config.yaml
rope_theta: 10000.0
rope_fraction: 1.0
learning_rate: 0.000457
beta1: 0.9
warmup_steps: 494
max_steps: 4278
Each number is 500 + 25 x the weight over the matrix's rms, rounded and kept within 0 to 999. Layers, rows and columns count from 0. Numbers have three digits each.

# gate: layer 8 MLP gate, 1536x768, rms 0.0227, rows 665-731, columns 192-255
# up: layer 8 MLP up, 1536x768, rms 0.0219, rows 665-731, columns 192-255
# down: layer 8 MLP down (transposed), 1536x768, rms 0.0179, rows 665-730, columns 192-255
gate665:476491442485521492499459473518493505500509526504514529431502494510475481490469503475475485535526515499500508516517514528505504533545478502500480485506520507492485548464520491500488474467508468
up665:553506536507475517498503515492468483506475518519504503539446503520471496518517500556526527516505508506477484493491542505470471470434485491513530475490450496450495463482464511473521460531496517
down665:508493508499481475488534475509507485512512511479528484538494475503478460465498507494473501507536488502522497512528521509459433518516500464480465523524490474494507521500507523470498500471475497
gate666:459520490544507521532530468514482478475443462526511480477468499481506495530537550500474506521501513500428473517495538486441506473480527534483522473501510504534470490499471492488481503505559538
up666:517524489505497508511500521469472497506513523541566520511508451477522487480464465490473538450509518487520467479519512510493488482507538492505523486542546509486507470501482514497536506498494476
down666:543517507489499521492522512482507496529494500480501490471534511508495474466484498495484537474475528496514516474464516493488475493531477502517505496496457488499522506487513476475512490460544445
gate667:471515540493477461493494506514499517535473486474464455489502483505507518483473481519488535508486530496491512497507496478509484535512492497509471455530499537499498465483515511519497535552494489
up667:525511537503472470520513491508462510486536505514479473537470458468519475488525503547468530467495503551485486540437499475496494516497491453488495544475480473490502503518506503507566553525496500
down667:490488503511509477522510476471542510504487538510471514524532506539512529509529511484518515556544498478509477522503507474497520521503524502517473462478493496517493532514483494510499513477481505
gate668:535505507500486522483491478515510465536493484484478511469492506514517496482519523526503471480483522462497486502485546499494541522486523532566493512522484485439477475509496504530453482483514520
up668:506508511519527522502489496477438529468471493496512521491504490491487512488549529540510541474528492468522473518536486502518487472510463477464509536522462514507490523545521500530465491535528498
down668:489522446461490451496496462475502496517489499507556458541464489540478556503525493531456506458503539497489459489536452477506485519505437520525456506526510489556454504491477518509477539524483509
gate669:537522515490500490482460496503498495538466499501518507532535476533505529507508523523508509537518495485503525496511496499512503525455528483504451544508505498490515509477472491510510507489504468
up669:502461473493509454473478491501517470509516525509458524534513468494518510465475482485471509518527517511461526508497494544510485499522497475498489465497462431489487521456484516481527481544489450
down669:512515532506495480504512541529519483495476513536503427481470506508458490517503496484526459525517478467503464489504489525529531509514521477493531530515532511497535540507479515470523470478511493
gate670:468529478501494513502543490544446493490463470498536501489506560485505462477525511516538525523504520505463509533506523560488484505476510533510525516497465512473485485511532497473500474535473481
up670:521484482503473514494527545546501491505498494493500478511531490477503465508488516470524478519485536532499543478470491511507498497547519503503480531508507490472493483491523465488531497546516545
down670:503502540523503497479485529497532508501483526502487504457513502497526498518485477477453469495528486458538487501525500507492521520499516470519503477485470540487468520489438547549495520484532510
gate671:531479581527511482530520487545519495468538513478473496478482526497507495504505515553533475496416509511507495490496521465474512498439563466517458497508468523504500492502461544537508508519506477
up671:502492514514490492510512508482476510504506495502502512527517474475514471481464489492471474486546551477458531487527548521501499538471492494468508539465495495515467470514500509519489515479506517
down671:494505488519493526464467473535505473541493492537464514507516525503499514484457468528520466480518493514515495478478497519443519476484488487443510485494490448440523525497565487493520513480510549
gate672:450524518450533484512492481507498475519471473506485508538496495501525497477499481500483518482489468509504505517513473515470524429546472502505492504499459471466472509513511541490473541491519528
up672:540447508489475502533470477504465512503500520500504500447523498505519503519526477501488516512522521482487502476459495498446483511494486476493478521482491507510497497509505464496529477495525449
down672:485524529512551501475495463505475533525516515493491515554486482499482469523505516534489484517469539479535493493512519501512477489512516476505485490509502468490487457535509524526511543500509499
gate673:476492482512492531480460488462487498509543522511463517487491497506501492501501489569471541498482524512476517516484490525501506496495506502491535498497544542489505498496505492497514494459454500
up673:507464519500497490528547466517521513491494555472469518520520486524520489466493499506514497499455491502532528489463512471476521476544536466497521508522462526497515511495515468541530498476493478
down673:510477500491515481526551507490485517484484500524470468497504469538530523499520536472504472497490475499494481508525512514493461463494510500525520527495499524500478464508540471489482519481533517
gate674:494506508466477495511508471496503499533519531521516500517508511475538450502500547485491526518499508513507507510472463517507515518537470539520473519502499492505496511475517475539528462526510495
up674:490525509480508529532453464522534508490528557470478478501496487491486502522484499549503508468495486465475503532516492493496505502457460483506481520485492514479486468511496494479510488481507524
down674:518500491540470488470475488503544492484481492506461498494492491512527518523456511498486529495499486523521527508508484540528497542503491529479498498482526509487543544485483513515477479488454476
gate675:518483516517488504458515535508473547497510481521505516510492489486492485463495490525524507462487498538505546519513483470500476538479547456526529518542486499487506476500499510509511501516489492
up675:498476543493441528513540552477442498488501495495482514499461456498488479514491530497518499479496491524499464502477501470518467487511497480535523485531474534443491537484491511487499499532491490
down675:514496496506511482491490492524492517476530521489556531494473469522468455491477491519481472474480507506504475526491485494446475492497504516545517495500476507492479494499495504519486493512468504
gate676:527500501513495544503506482495519522450451527502462544478446508510518503487463468512544488521502538494503532515459485448520504541481500517513494519481456520560460496512508532517498486463512444
up676:497488470551522528482511528507543543474501550471499538494518462525515477502522476507548518464473492437499508477467528509502490497523521545476502446495550511460506482533482514479460526487498574
down676:497517539519492529476513503506471530543512487498488529513452532500440501496522457504502513469514435503449480519485502479497560477477513465487518496449466502483442450487505513472510552505496505
gate677:484491481446475504485453486514499518533478496514522468488483517518507506443485495473508469482505483487516489472506479480514480470487451503480460511482485430520531489473502517521492498500506545
up677:459442501481492482521497490521459492475506506522524489500524461528500505499515508513509521493499514504500481526480520514493465510506451486490473494502514513529467451463468495516520549502514510
down677:522449482495507508466499522517463518547468497484486467485517482499503604498484495523488503495506516516483523491493501502532473492496499503476471514489549480505457504483473481512509463526487527
gate678:528490520493494492472496510487530493498477530536522535505539504471508513543525482518491534545491499516526539483500483505494526511443497470487474503536510456508477484512516497494499503483523507
up678:521493465507482524495522506474460494486502522492507490507491546506522481507482498499485453532520505499449516506430567525516510490500490504516526490489489493499501488520505498495468502485487474
down678:479532467511492509521495521472523477497511487488486529526494492480514514505543510492531509520456525499515485517495481479570530481510523489491508529516526477489509494509513478461526448483532475
gate679:513501494489493436535494509482512513505492480589531457508514475547482475494493505488495523481500538494535468484503505546525517505528464489505500532531490508475516476513496505483498542470507529
up679:535504481497487508474521508520530441507506459482562481520501540511488517498482468524522488477476510535529532475505532487489475509504554512478494476531534474494464461512511509498525518473511502
down679:484516449484524549481479507469494514503488523505492503523506523497484482502479488529504522505489522504480499513490473483460522512475486516460508486477517496498512504545537461481506483502516506
gate680:528524507512518522549499489516487514458490497524453500512513523479503495513514508505484546524433511486515500491470514496483499510504523488460465490479491525490496446473471515529501467565493493
up680:517496509567514501485522518496496499510514493485520491494465566531503468500500526490518535473491506453495480507464513478471509489514510498473512537507504505496478475501504544501499476503541509
down680:483479522490499489508466481481484491480425498452498487457491483509467509488462499490502458486497473530494506503537464485493542534473493482509504486492505502445506478512508513509486497485500479
gate681:496506464463511472533477511494482500510481501459505519501481523482533485479484512496516545495467536489491517497535480509516468550486501494469533514470517513501551537491499504482538492494494509
up681:500489487512501454486506493509517509505526487479497512465507458473505504475474492482530500496512448477506518479471479456493515478529501494498469493511518514518473517509519496485491497522501497
down681:462473517476490498488488489469533518498479517512524487528541523559469470525513483506484501453506525530471474535509525547512456501468472488497495501479499470444525463451498500504504522518495524
gate682:513506534502513537564454521491490495497482499464486494493527529519516502477505511520505527462507487461510464519477516525480524500500496507470512514527518477471478479521483463491508517470498521
up682:556482496462510517461499507481505545474484462499520461507462455465493497555463580500430472507516523476469508505496477534533508481516542501552428540529449481475461482499502500514488561490532508
down682:489514499494470557482494422456505482494501491535506513507520517513494477503466541502517475531489510523469492538562499503484552479515506485526511511530499489464475494519501520487508513519526481
gate683:505504474533477466485532521495517496524542474520513540525509519531503506543525490468497473504513475494541510493506422554491494498472486504531499501553535516507468514509485509487515477451485521
up683:505474524492496535511476489500504540542491522449464520519436478514477519499501501545527544491480520523511485535501536439494496484546497508484527534442499507492534490475485490466494536543520502
down683:492512498498494512508488495526528496507514541506497554545475527506486445498478471496509483519513465558531470473422496499459497523506485541519503514525515488510533470487504512503489500505521521
gate684:504489498537493509520490518498465538493530510509518512525478520505496475473492564543530508555480517520494474482488516500520496500499503461465513468480511496527489529528488555530525482517482524
up684:497498485539511502476541503508514457552496528431499489519474468509501514504525475499495500496513505515528493479483520497535541493529537497540530461485535509524544497502489523499513500501480502
down684:474502493497559504499475489524525498470518476531500470493532508480494478474488527502527501524483529473503539516506490514502493501498515467487448502523530493509487518481524499553492512438497518
gate685:501496488502517467471524430550477469493486494487448549493463479487481516462479499503467456496501496446487487503490496458493518506490526532464519551527497529519501522501469474476499507484455523
up685:495510505503484485498491515481510532459536447486499463493501460505499495488484529497512534463521467492494543509485492502461527519495508459472495520510470482507477507505507549527468515525524501
down685:487527459504509523488547521531466476478502475498506484520499494485504498476512554478484512538520526540486555445514525503504487480500503519510555535510540487530460523470508543509500538508506503
gate686:479463525492504490459499479537526504439497511483510524476470563534555522490500463545541467504504465486491528498487494528546513494500509474503507533516513506455496502495527533530455480532485561
up686:456509483504475481478526482532467471510504452533480568508485551512514492496501519514474501501494582501483502558461471515535493492500557474557518508449478515507454476483459466476488476499493493
down686:556468469488462480556486553509459497454500534513469428534521507468435478490542484490457505474494511508498494492497491508499482508492494513516492506507519497527525534524466511521469510508472490
gate687:538510504513512499527482522524487527542468518471485526481480541495516503497496529541488574525515490508475489475494477454524536514468501526527493494522484498507508510514508509493533530530488545
up687:535501483458490557527493466529505505524490522509529506522491486517525502503490513468511491517485488505520528511535507486480491517507541453483497517508510493481508488533479514493498497497524496
down687:473510491513497481490518496494515520520472528474489544504524519489568475510514518474526507500475518507512510511494499538471487518504488520553519508480443454519542509475503520512494503500496512
gate688:479485520444468504513498514482455530510497500554506469452516494523532484506432503516487524451507526505501482503534501554523494481507475493479482545522481496488525509494528504454546509517512477
up688:507500508505485482526559504495508508491468549506458452466470518505498519484490543503527488495504523493521509524496483486510473538450507443475481518474491521494517492557454507529530505556513564
down688:462430509512480409491492487470492465523527540521522498537491511507478542457472520537529513469488517514483493539514503555512468477439521469439522495478475516471536489471514501506557512525546487
gate689:488454465522461462495513495500485501523521522507513460518502526498465464537499483564528491518509515559475484488479540532504487462491495494500509462500469538473510496510528517529513494457489499
up689:478476499485496503514520490504512481512481546475479492489470534498485504507513523462510509516529509480539490492453513462506506480565484475501490510474466513493515495512503489530475498478503490
down689:503496480472533472495519462486450505483522490475527520493493438501475452495495534507500510539489460502526474466503493501493524475495488504485477468474480477511516511471468500459508517543490548
gate690:502462505504533534499484499514446541508489510454504494438483505500498517477510503529447496474539559507516556491475496480472498491522448496478507482512518545545519479454460539521505503459495488
up690:465507506526463494478477473519478484491493494477514533563492501520495474482468516591496525485495475485506480501485534462572470492511501490530498535509487513512479448512495487490472522480492510
down690:491460458459494475498517498470533501506491468506568477495476490514504472511517531483518528517466493553487496514487477473511519543464507509516530469473507432468512526495477483467511492488497469
gate691:483458543490534513499515461503468525500493501501456558477532505496553487466478483491538479506509518490481478485493486470479447535490545524500507517511518482533503454468482526488480467507529470
up691:514507518558509550523508474513489492481450484476467535514484487509458493476543523511457521476512503522501474536482471481493507533518515537532482465496517534516485529528525513493501516525503471
down691:511492521498434532507521475503462492532498478564529486515498458509519519484459539540485476501515556474506530487500506496471579518523523531468516523458564511497505488465469474485494517487473547
gate692:502489434515504481518517488495544500520565476505558499486525481485509482462505506488514514497507448486520479496462447529474461522466544444555496469497526521506529582472512539478467500479489531
up692:505518506526459583514533550494463539518503544529468459495469441488534514489495511559519551537457471422526545498492503456497508513472496501489498493481517520465494487500479490520497503490523516
down692:484508501484484516461504447519527481487434458452493559520580527474493500472495459493534515451560480499502489530482499507532493476500464498514471559488492516513520552501509536451442513505500498
gate693:473494524499522539471470497450520493502496495487505497498495507507535499499462494469498527543497474471506506492492508493519517503488495504509499513508527533479486507471505467557476461445494486
up693:523504508484488524513525490482547477496502456514527465488532484486528496507492494503472478505498509493480488520492484528486491534530507507484464517493466475481470533511505458513483507489529513
down693:506462536506525519514504527457485471421493549470492513481519519516468485510528523475489517539510511469510498523504443529477500507467504532504504485486493503478505473499506488524516520564518484
gate694:452550521497503554527468491499499536495488511493520540469500526508508481473472500495492549514512489534559461526473477513494517467536477494505518540506478472517527513529538482483502506508515515
up694:492476500570523482467495479463515484490454497516507489473505484507539518520485544462481510501544523510500503465534527496524505469519470494431513547443484474510491476480502498483475514465502502
down694:470488450519506449507529526530511482479534535532539485491468488497522519486475517512547520543505476483480547512498508515542536560521543536530535545454518531472503524476496505483497500460469531
gate695:523495497520556482514507518459502537479551497492494449468471506492516466503476528532508517510515465482501529513521516469519499510471505474476522489518513484468506463496470488548499540498479483
up695:512508506507520485473481510467510490506515500526510546485464478507535484465502485453514482512475540474502493490475524516553508492484529548487518491527513502505521523512553502472512486474508477
down695:498514518485451539476516500501526522457482538452493465535511543493491518518518479482495508513515507517497476478474514450460504496481466488511471521513503512515481513509504537489489501480489514
gate696:484493492495458450482521503533458544502509500495494507470509498523529512521486520495523496467463506505485495498552522502515532504517499484510522534492494525513491513495488527502528526499546482
up696:517515538496484489510512480515450503499520466538469505508470477506523478494470530509536517480488498514505513506552516528505511472488527494490545495528506516533484535565503532501512483490496500
down696:478502528488483466502492490487583499501505496481516503479553470522514530510505484505504449462509499533500464542493507512533502523496514504533464503536486504498507520446495505482494523531517489
gate697:475477455489477468497498499497532514493512506494506549545491524497511495528513505541457536517513523493523526513505495506511521500522491500443545458488540495508471503538494522518481504513527509
up697:524491468480521519498498469443464471466527513483535493484487490499500500492490503491477573508485481505460516509513469452482464507469499479525499508502536509485502465525516502489467507489510504
down697:494508474522514522493548471529524499506480493452505472474539492499511561547470486512489504519500473476462481460479515490520470527524563515510520460486501498492474508489475476534502493484546517
gate698:468492482511481498491490470489493475548519525499522538451490535507477504530476523531518522495524525501493457516517514481447482519486503516465501519480524473477475506473509496468498533515495538
up698:536493519473509508521490512510492550510429501498484462517461484523520518534542484446513536438505510509516543497517482502507516461508458507520528489483483516508530494513513526466503488483510478
down698:501482492461472523510478472475466472526507494490526532486504485515508494539449528490493532483543519507508449506522513506494484458464478486465459502491520492423486516525505533473534499501534548
gate699:522481493499452523503465521501491545491484509498491496504532534520448474503476477503484469484492516543578467550540501470498504498502475463472497526519486502490476520455472489535499469485459499
up699:478476511484456496474500482442472471538515512494522522460530429515488522501506476477497504494511493481505499493519550469540514509497468526518496493494474541507477483488523477484474477512524495
down699:536503477545490501485533431483490464485493513475500513478482469538469510537484445487514475486482498505491492534478537525489465488515501518476491488494596502489487512485514548487492483554459523
gate700:524511446501471479479498478502507522462479434525529564497464450549465523535483525530505485516521466513493511490454499513493522462514485502506471472490528497483520500459507510525511476531542518
up700:497474522515474480507509503525492504531472528517518479480534499482518489538512520506515511537541501507463501469478455459463511526498516502501497463521477492496474521488506501471492477483478498
down700:508468517497513481527489478487532477488485531510483511499475510456496453466463475515500501491476490488543493503487480525479494531540516491459496497514491483512495488492514495549493497523514470
gate701:503519516478527511495494472460500462480477473499500530505539470496523479477508513537527518537546486525468522484532498456450467454511492439480533472471503496500510492507487501492489497504573492
up701:489493500505514511503485449504533533528501450467559492497530535534528507514519481535516480531512519527516494542518471543487525521486528538483485511475486493487501515492486537486515494489521470
down701:478504524493456444470513552493445491496507535501512495526462523504494517498491454482499512466475516516502563455518495461469517511512435475461514509527492507507546513490490512519506497527500488
gate702:546502555468477496524533504507469513512502487506459497485564442500477447506474500499532513512515511556487503463494537487496550511501480466528459492472493523526508508508508479513470511498490505
up702:494513490466475479461523497489509525509464520488514450513501448505493543529577513471500514531483519494506518496521539503533462502500506510476531496470542474521515475528526477477463520467524519
down702:474480495540507490517510509495512497499504471495523504486451502528492369478492513492503466472479481518522512508486485528467507509485510501520494510518528443524478562484512525517491509475447528
gate703:504517518499525498486576498497503509505477539481494496481458519463504500486501425519450470511478505505514491515510474457501496476479522473510523493516493498537497520493475511512511525522462491
up703:495486522471503452510472475494487533490500494526483529456511474501488505483512527494482501456514517542527496498519527486447476489517478457507414471520506485561553504478484494476491484462489511
down703:516518471500534539477485490487478497493488533485515535546516475519501456492516483483489469512504500495499475479544503497525477542473495502510529536494484482506507466509473449556501503544549490
gate704:501491531570500490481489458495524499487495473502517474490514501538523493570499497533512520517496474537457496528517534512471444496438482544514533493509438546518456445510498497492544493506502466
up704:482511542519471551501509508489474506490487505467508518449502493483492528534550469515522507466462471475531504495495525505463501480476548535543484498501489536474475460493481472475519490518475444
down704:504494465527497536494507508486557461484481527483481488500499482563485500549559563505459538533466532512517463492534513486556487503495465541489544458462533499467530534471489521482495491500509479
gate705:502483500515498525513498511501492495475463519511502494452487519511483515504515465441475490503565438487510452488468500504510510481502484526518499506500488496469524523511488466472517494501491452
up705:504489450500487541574478486494468478500483545512483522476522489514483501543484476481526495517497545521504503491528490484474510515504474480521496527532491483501467491517497497477465533519439437
down705:494496502501463459509535509501484492492536498531507490480510498528487525501503511489514483480478520506458504508521478480517505461514539479481485493512480531454468496504479453504515526475528485
gate706:437467546493508470535557504516482529568488476477502480487430494525487480541483530524501465506535517524525515506553469507474508469507466465499519502489504492509477465499501505502494507479535522
up706:494505472497540518480527525473510513485494445502479531514516481478480509466480467535504487474497496479580502478499556491498496485470473467515524494477569479460492499466500460505502468467456451
down706:536521486521461467500516513476508550502509533525479449489485482503514524503536443502503488507468489510526521492504480500519498462473466528528527485498502520527480429486515513516458508498460484
gate707:505512490498499459516505482560496500441442533482535517531517479491477509495565474492491519458499475501465506504502496479502472512470520480516530490501490467509482477509573461527532490504483495
up707:434459475519511452512506495518475456528521498507464501485506508494561484542490502486513537483485480511521543532475502543512503487518465530505480475522484512462477514484509540461484470463487483
down707:487491495533457514545521472519484523465508429505492493532499517477475494528509484484521533522479485503456461439539471481482495537510508501493527496517516486503475477462506508503511456477496559
gate708:495490503504514506507533480500498523491492485474477512489503491511473496495532482484504537486503503511480497504484448510503469490433514460493491520484504500471492525493485535511532526537490483
up708:511494521453513501496524500516504471562498495521503492497486490511498507502473500492520487495451474491497507503531525496509516496507502512489539503505501446530487489498517525510519478466484549
down708:512501470459521511512476517505491512505496501505470509511476501491510507529512490510472523478489473483497525508522504505485508498421481473544498521511497469497487506512496552517486534510531497
gate709:486462470516494504489524493485557499539501538523491483495509511509481488524537488495519463549515495538486484510558496512484493472437505514530509468506513494539430466487495530518516501501492508
up709:513463542505509500489501520514522487497587541463512522500438495502548503534549482509534505562510516557512482523487496511461487478507536513484484493486532450471469465476492479504491474494508472
down709:504529497476499497514503468500497508480523551500488456472469487507543542504499458500535477484534498522497509493528487463486507472449503517529508488482497518473510503522525495515516515510497532
gate710:510500392482487504476485505447480476513491499470482492504537525493508508533475503529502547507474522490551511475504526492509486469509503501474492517485514531526503534429565481508508500547485486
up710:548498542559513511510484482454492479473504514511462500487455465519541495486491498509452516450519495466528530477450478494503524518541485505519509519475416509500506531489508493518491518524491554
down710:476495496484474546516502510528496523514479497514500480502578464527451535523505488511504498480506457476502508523477542490504490509494505488508535514456502461492462516509507453510484506484474494
gate711:477517502431545482512502486491527518509472507529511530520511493498525503466487475464463520482520509507475521525497520507517475488442479502530480454483531467479524511496497479473494498551508484
up711:495517492521547481448520504499485495479483521528509486492555463463474463549510522516521528512473509522511538516510494517544526465465497506474492545436516524509521493521529530525534573520494461
down711:509526468505516460471508531503484486499496485499496485472509506517525504483509512506472553520489522496493497499507533472539482533494531504520500492480507476449505518476500457489494486464536517
gate712:482504529454488529529525464512476480494511508507503475505458510507470487517482495481509507479545482512460480483498530496474479511454482497517493510463496514462530490508492539504532471476513464
up712:502538490517491476545541492414484521469501499518485493435528495488503511532475457514475511518501477499442537479522488496480492492454495506485496474488462478493462512539520514427575504523497503
down712:513509502476507499520476470451480497519491526532492507512501493474489493533501497483540477474507503511472512501478564479483547518489529511488565510478484517491482475528468515541491512504478486
gate713:523498534500507536483566456497493509481505502511448458484491501494482508513508505505506479475501509493502502523502509493516486538479483493510512482474490501524513492522478530494494488475505507
up713:469515510477492533529522449504469492445428497488432449484506493475473511520473513531486496527500510474470523486488495489508505505504508504499492462486496525523508468535486492533496504509524486
down713:523486488461506465501462553496506475522483514456550534515507476494518495492495498480497491517491497489501499533491495517486534457568497511485544467496487492485511509483527476510489534538515458
gate714:487456535509498474485496425520521471462484456506482504471432454501478463570507513503526533502521495495449552497475512489447482524465489515500492501534488497493477483483548490512469545474507497
up714:522494490491472518523488502494468506500518442475526498463529469481454527479510508503529508524459504527463528441491486413505511491442520471519492518501506468512471509480527498518429509493499509
down714:467492503540520458497537472541490509479543505522475511473484498523513529501498534548524522481497505500501518501464497481562521504485528509481508497474497539459497488496549525489465525492519492
gate715:459525477497444457476511500485567480473536499546514555550526504519509499509501483489513510488506511504503501507461525510500491491526474501517525560480486490480474523477509494489506550476517481
up715:487540515456508511478478514488459496537515496489509484512486498477537533472467494485465504526505510505497517481503477489480498525516487490486525445494500467492500440511503497530494442507501502
down715:508475528523503509451493454524533485478467482480507470510504522478450561485495468535530490531485514513496493514487488491530496526525504480498539530485493487519506496443487529471484515571514547
gate716:467488513539455506502486505512451493527486531496496515475503489494465478537493524545459494511594503491498487490480520476483477536478499528509490503508529472487537479508434498519494484500515544
up716:508513488476547511447487485527492493546462469467506452497490536497482507486494458509474506482527541473524521495481513555497531508481522538498529478521445490491512471518558461546484484519500521
down716:507505492536524545494484498470473444491503502505482477457502511494510424485509546477510536508515478514472508491511493503502508475517484464449521498492482497509470481508490466567523533486492453
gate717:493481482489496496472499477524553539519453522503502476485512539541514513521467460456523509525543466536503486542472534537490494487488476486542493518505489516500502516530491521487484511469490507
up717:499531518504492478507513461524532528502548511467540508491478467500480481452447514487493499532474500520500507522509485473493528463545537447542537542494456519485565521522485521554479526547526507
down717:496467553481493533545456513440458509500519516488509497539500400484476457457513476503494581486457513493481469494497487475484516476452474544484470492492479508471502512496451428470546513519558492
gate718:494455538513469492475534477529495522479453511503510543497464490530490473518513508536512497508502507516538495524531500532489492494485494502487499528498529489508565461524525470464512477437491503
up718:518483462502479485543491533483493475499536481595519482479535542528448504480463474482507497471495523518511474497490483498516483510498479502486488468493496491496483533486517547504506504535515518
down718:478488511517459503452503500501474531479487544508497508506459508521486422527497494529495510502508479480504486546482537511502460476503476522492500483517564524516506510541515479488513478469488496
gate719:494522517498538458501520476480524495525481459547493552481533478518485460509481509422518559504478502482502529537506421539493488527442498498449505499511507493509492488511493530513487480450503533
up719:505469475497469505529503483508497523494518482525499520559467510494526490516494465489512519495502438468526480516504474552492503529512457515495509552513508462450489518497453518464538494512464503
down719:497502512490512511488499499507505516497491518501490536508508464521511460490482498449516531517518473511529465512536529455470548500474540514501477466472464475523495539507507481466522519492494492
gate720:513556489515505523538509501546486489485523556445480505463464475494490498500471497504510499502548496508509510472463507485490520477500461493527487512553521478464505464497542496503534465469530541
up720:505454484531533491505521453472477448532487495489469540506477527516474484479466507500530474545537476536475498483549501519527467515543564475494497511483489559512489544514512512476456503510474509
down720:466492515494509528497511445493511473508518511480543532532489489480488456476457511506532465449513498498501466479486501474455454494505481488516488507493474478497503485461493507512495467527494504
gate721:463476502478487487536522492511555491489464510520500475560483501506483545506433527514518550485497476492459544488487480470468503515521507495493521558487525494469502509523519505540526506543481496
up721:431485459476465485513492512493488477541487507552518508546561469487479480505522466483504526482537473534504465509514468482522465441485456443523565445449525468529505581486541487521502563509451486
down721:513508516513524496531492490506494536543486492475510517573510503532519505528555536507537526491472495504505485445479491485541465497489535525498536468497491501484505522455478507522496544525517517
gate722:483472474497469480508496506514488470540591551499458533497489508526497490563524438480470534481496501496523490508499502457475462533488521485510525526527510512516488454485506536501551513489482512
up722:485519505514558502469527502564470541512476470493537512509511515487520495455478565486509473506527478521473506480502519543492487490503487472482487510502511460509498529484477474519474473515515515
down722:456530527530507487479526488517458490540484464493541487513502499482514516504458515541494501452517485501523478523462544481507480471493536501518479512480522474466491489495452521536517499518465530
gate723:533474492517511482495491516519486512513542561497497493505502535498517498512458442488518536455509463473493495496517525482515463494472507471492522513514476497502491471466527528545495468516473542
up723:475537478526527519487523463488438513510524483491486500519474466512497447535505520523462509489556530529494494569521533507509496537519530550520474490540514537503472488543507470486486468496535478
down723:507471505539528462510515492526496474474506507536498518473489498505496483488512515490483477472499476491510524505512515489484495493513526505466516518497511486521523475506518495572491511487468548
gate724:482490492553495461534546485505526508525495524513499506471498555512496515503513555491497504520520495496477516515541471473498515467469453516457493445501540453503490525473454509499487506483524510
up724:474513514482435451518477531522489481503503507549485534453508510519505506475504460519512522496524484484498488515414488523508489508493539508508503505488550511501524484473511496497536486509506481
down724:492394498523499472518505523487518452502518516478486538521513518510489472487468501523517449504495469461493505469524514569519505494529513489516530490479506468489494473517502534531477524434478519
gate725:504500509467509536503498461465499482477539451524514500451538480494508517499536476498511492511547467510493481500494446469498495494487473522509498517483512524465476523487459501495518513537549507
up725:529486506476493464493500514548538524503491481501483492513552463508533488547495487483495494503512495517527499468513497521507490499433496495532516495488519452519489443519513492495470526496517480
down725:532492463500494502478481536468519481446507479579519473483514509484525517528505493425517463507516532534527526478548508493509434559497513509545533529489474515486510512492502470501447528549488508
gate726:510463550569477483489479505492504499488519495476485542515464512492543493472528511512507492513524483527531526474528457479504562512519492495483529523505458513466546506459521491521536525507545546
up726:481533530501468494502503477507503462502519507475509482498515501537503495479487536527486521512476480533522517496490510518480519456513516454526515505512472506550474490507446540517482502501561525
down726:496496504494516523518501504481493485513525522530506482534510482475563476528522505434475527524513490463534511524570496500510463494516489523500517507529503494515474498473503478506495492513537464
gate727:467447503528494488489471520507468478525466503460497490501510515529516508488533503506522486554479493506504507511573530519515531501517481479463512508531544461490572503478543509558519503500528515
up727:472497499476464509487483482491526478490520480497523500505456511499512538486529453480468453485502533474492473493468511516488498474486504468541444464517494535503532522533514514521488475481501463
down727:531482493514500507533480484494451530514488495479488442516462478425459493464504515529483500509505521485517451489538511499483475493494506499492498477480484517514530511498498498560536507521512474
gate728:540518449465486490495486521497449512518485525499486520481547478467475485486493517506528509474548479494475475514476467472475491452455544477497501487486487554526473497489516477489491469566508459
up728:483509473445519446454476481538469489545467497486513493509486475474477468507520507520480490481491495526496515522507549523462480467455450483498489509495488485486519519495515473533496456508492538
down728:537486478465503507514508527480483516500517505499456502542536483479484541547493468576490517561517559539504540478496451505532516549515506464515490529488486564490521471499509521506547475491495510
gate729:539477479534505504491493507520525553463491483484488474519500530537512512527535482505510494529511513566529525501469519487482490467488464456510481498549541510508519446537515506516476489496515497
up729:484456494460471517483515536480490480493488439513510478511527527523515496493534462504537511510494493514528489530460475484464451530486522502495503461477477495468494576459517553448504447503456493
down729:491476531502501524487485510498500497509485510499500470518483510517508498506466531441518493499489517505462482454477497525483551489457561518480510515481515480481515455498506501512518488519504479
gate730:475501487491486468467528487520494501492501494500469513513495507492486508483493482464479468489499497473463510523505532537510467490490511506496491444503534499502528464483516491485518488530507492
up730:521486550502499484504498488531488457526479514465506490496476490488508508490483467472498514509501482477508512510502453496496519463460482536486496510537463491495501471505476489526504464476459513
down730:504509513494495534476528489516498521478499483444466525490525533490527517514479527492462523497457496503495495493459542543512509547533501543517534488510582495495491503540541502509548529500511515
gate731:514495517541447515493500495490483534514520438519486496453491495511517502546529487511518507504475497505527453538514496522492520495483488488492480515546500499449484518489488529552508515526530471
up731:541535510454511475505470545515463519527468506499465454516458459503502490467499471491487535511521510453509496496503467512505475557450491526476517491528519491498465453482466451413497530480521538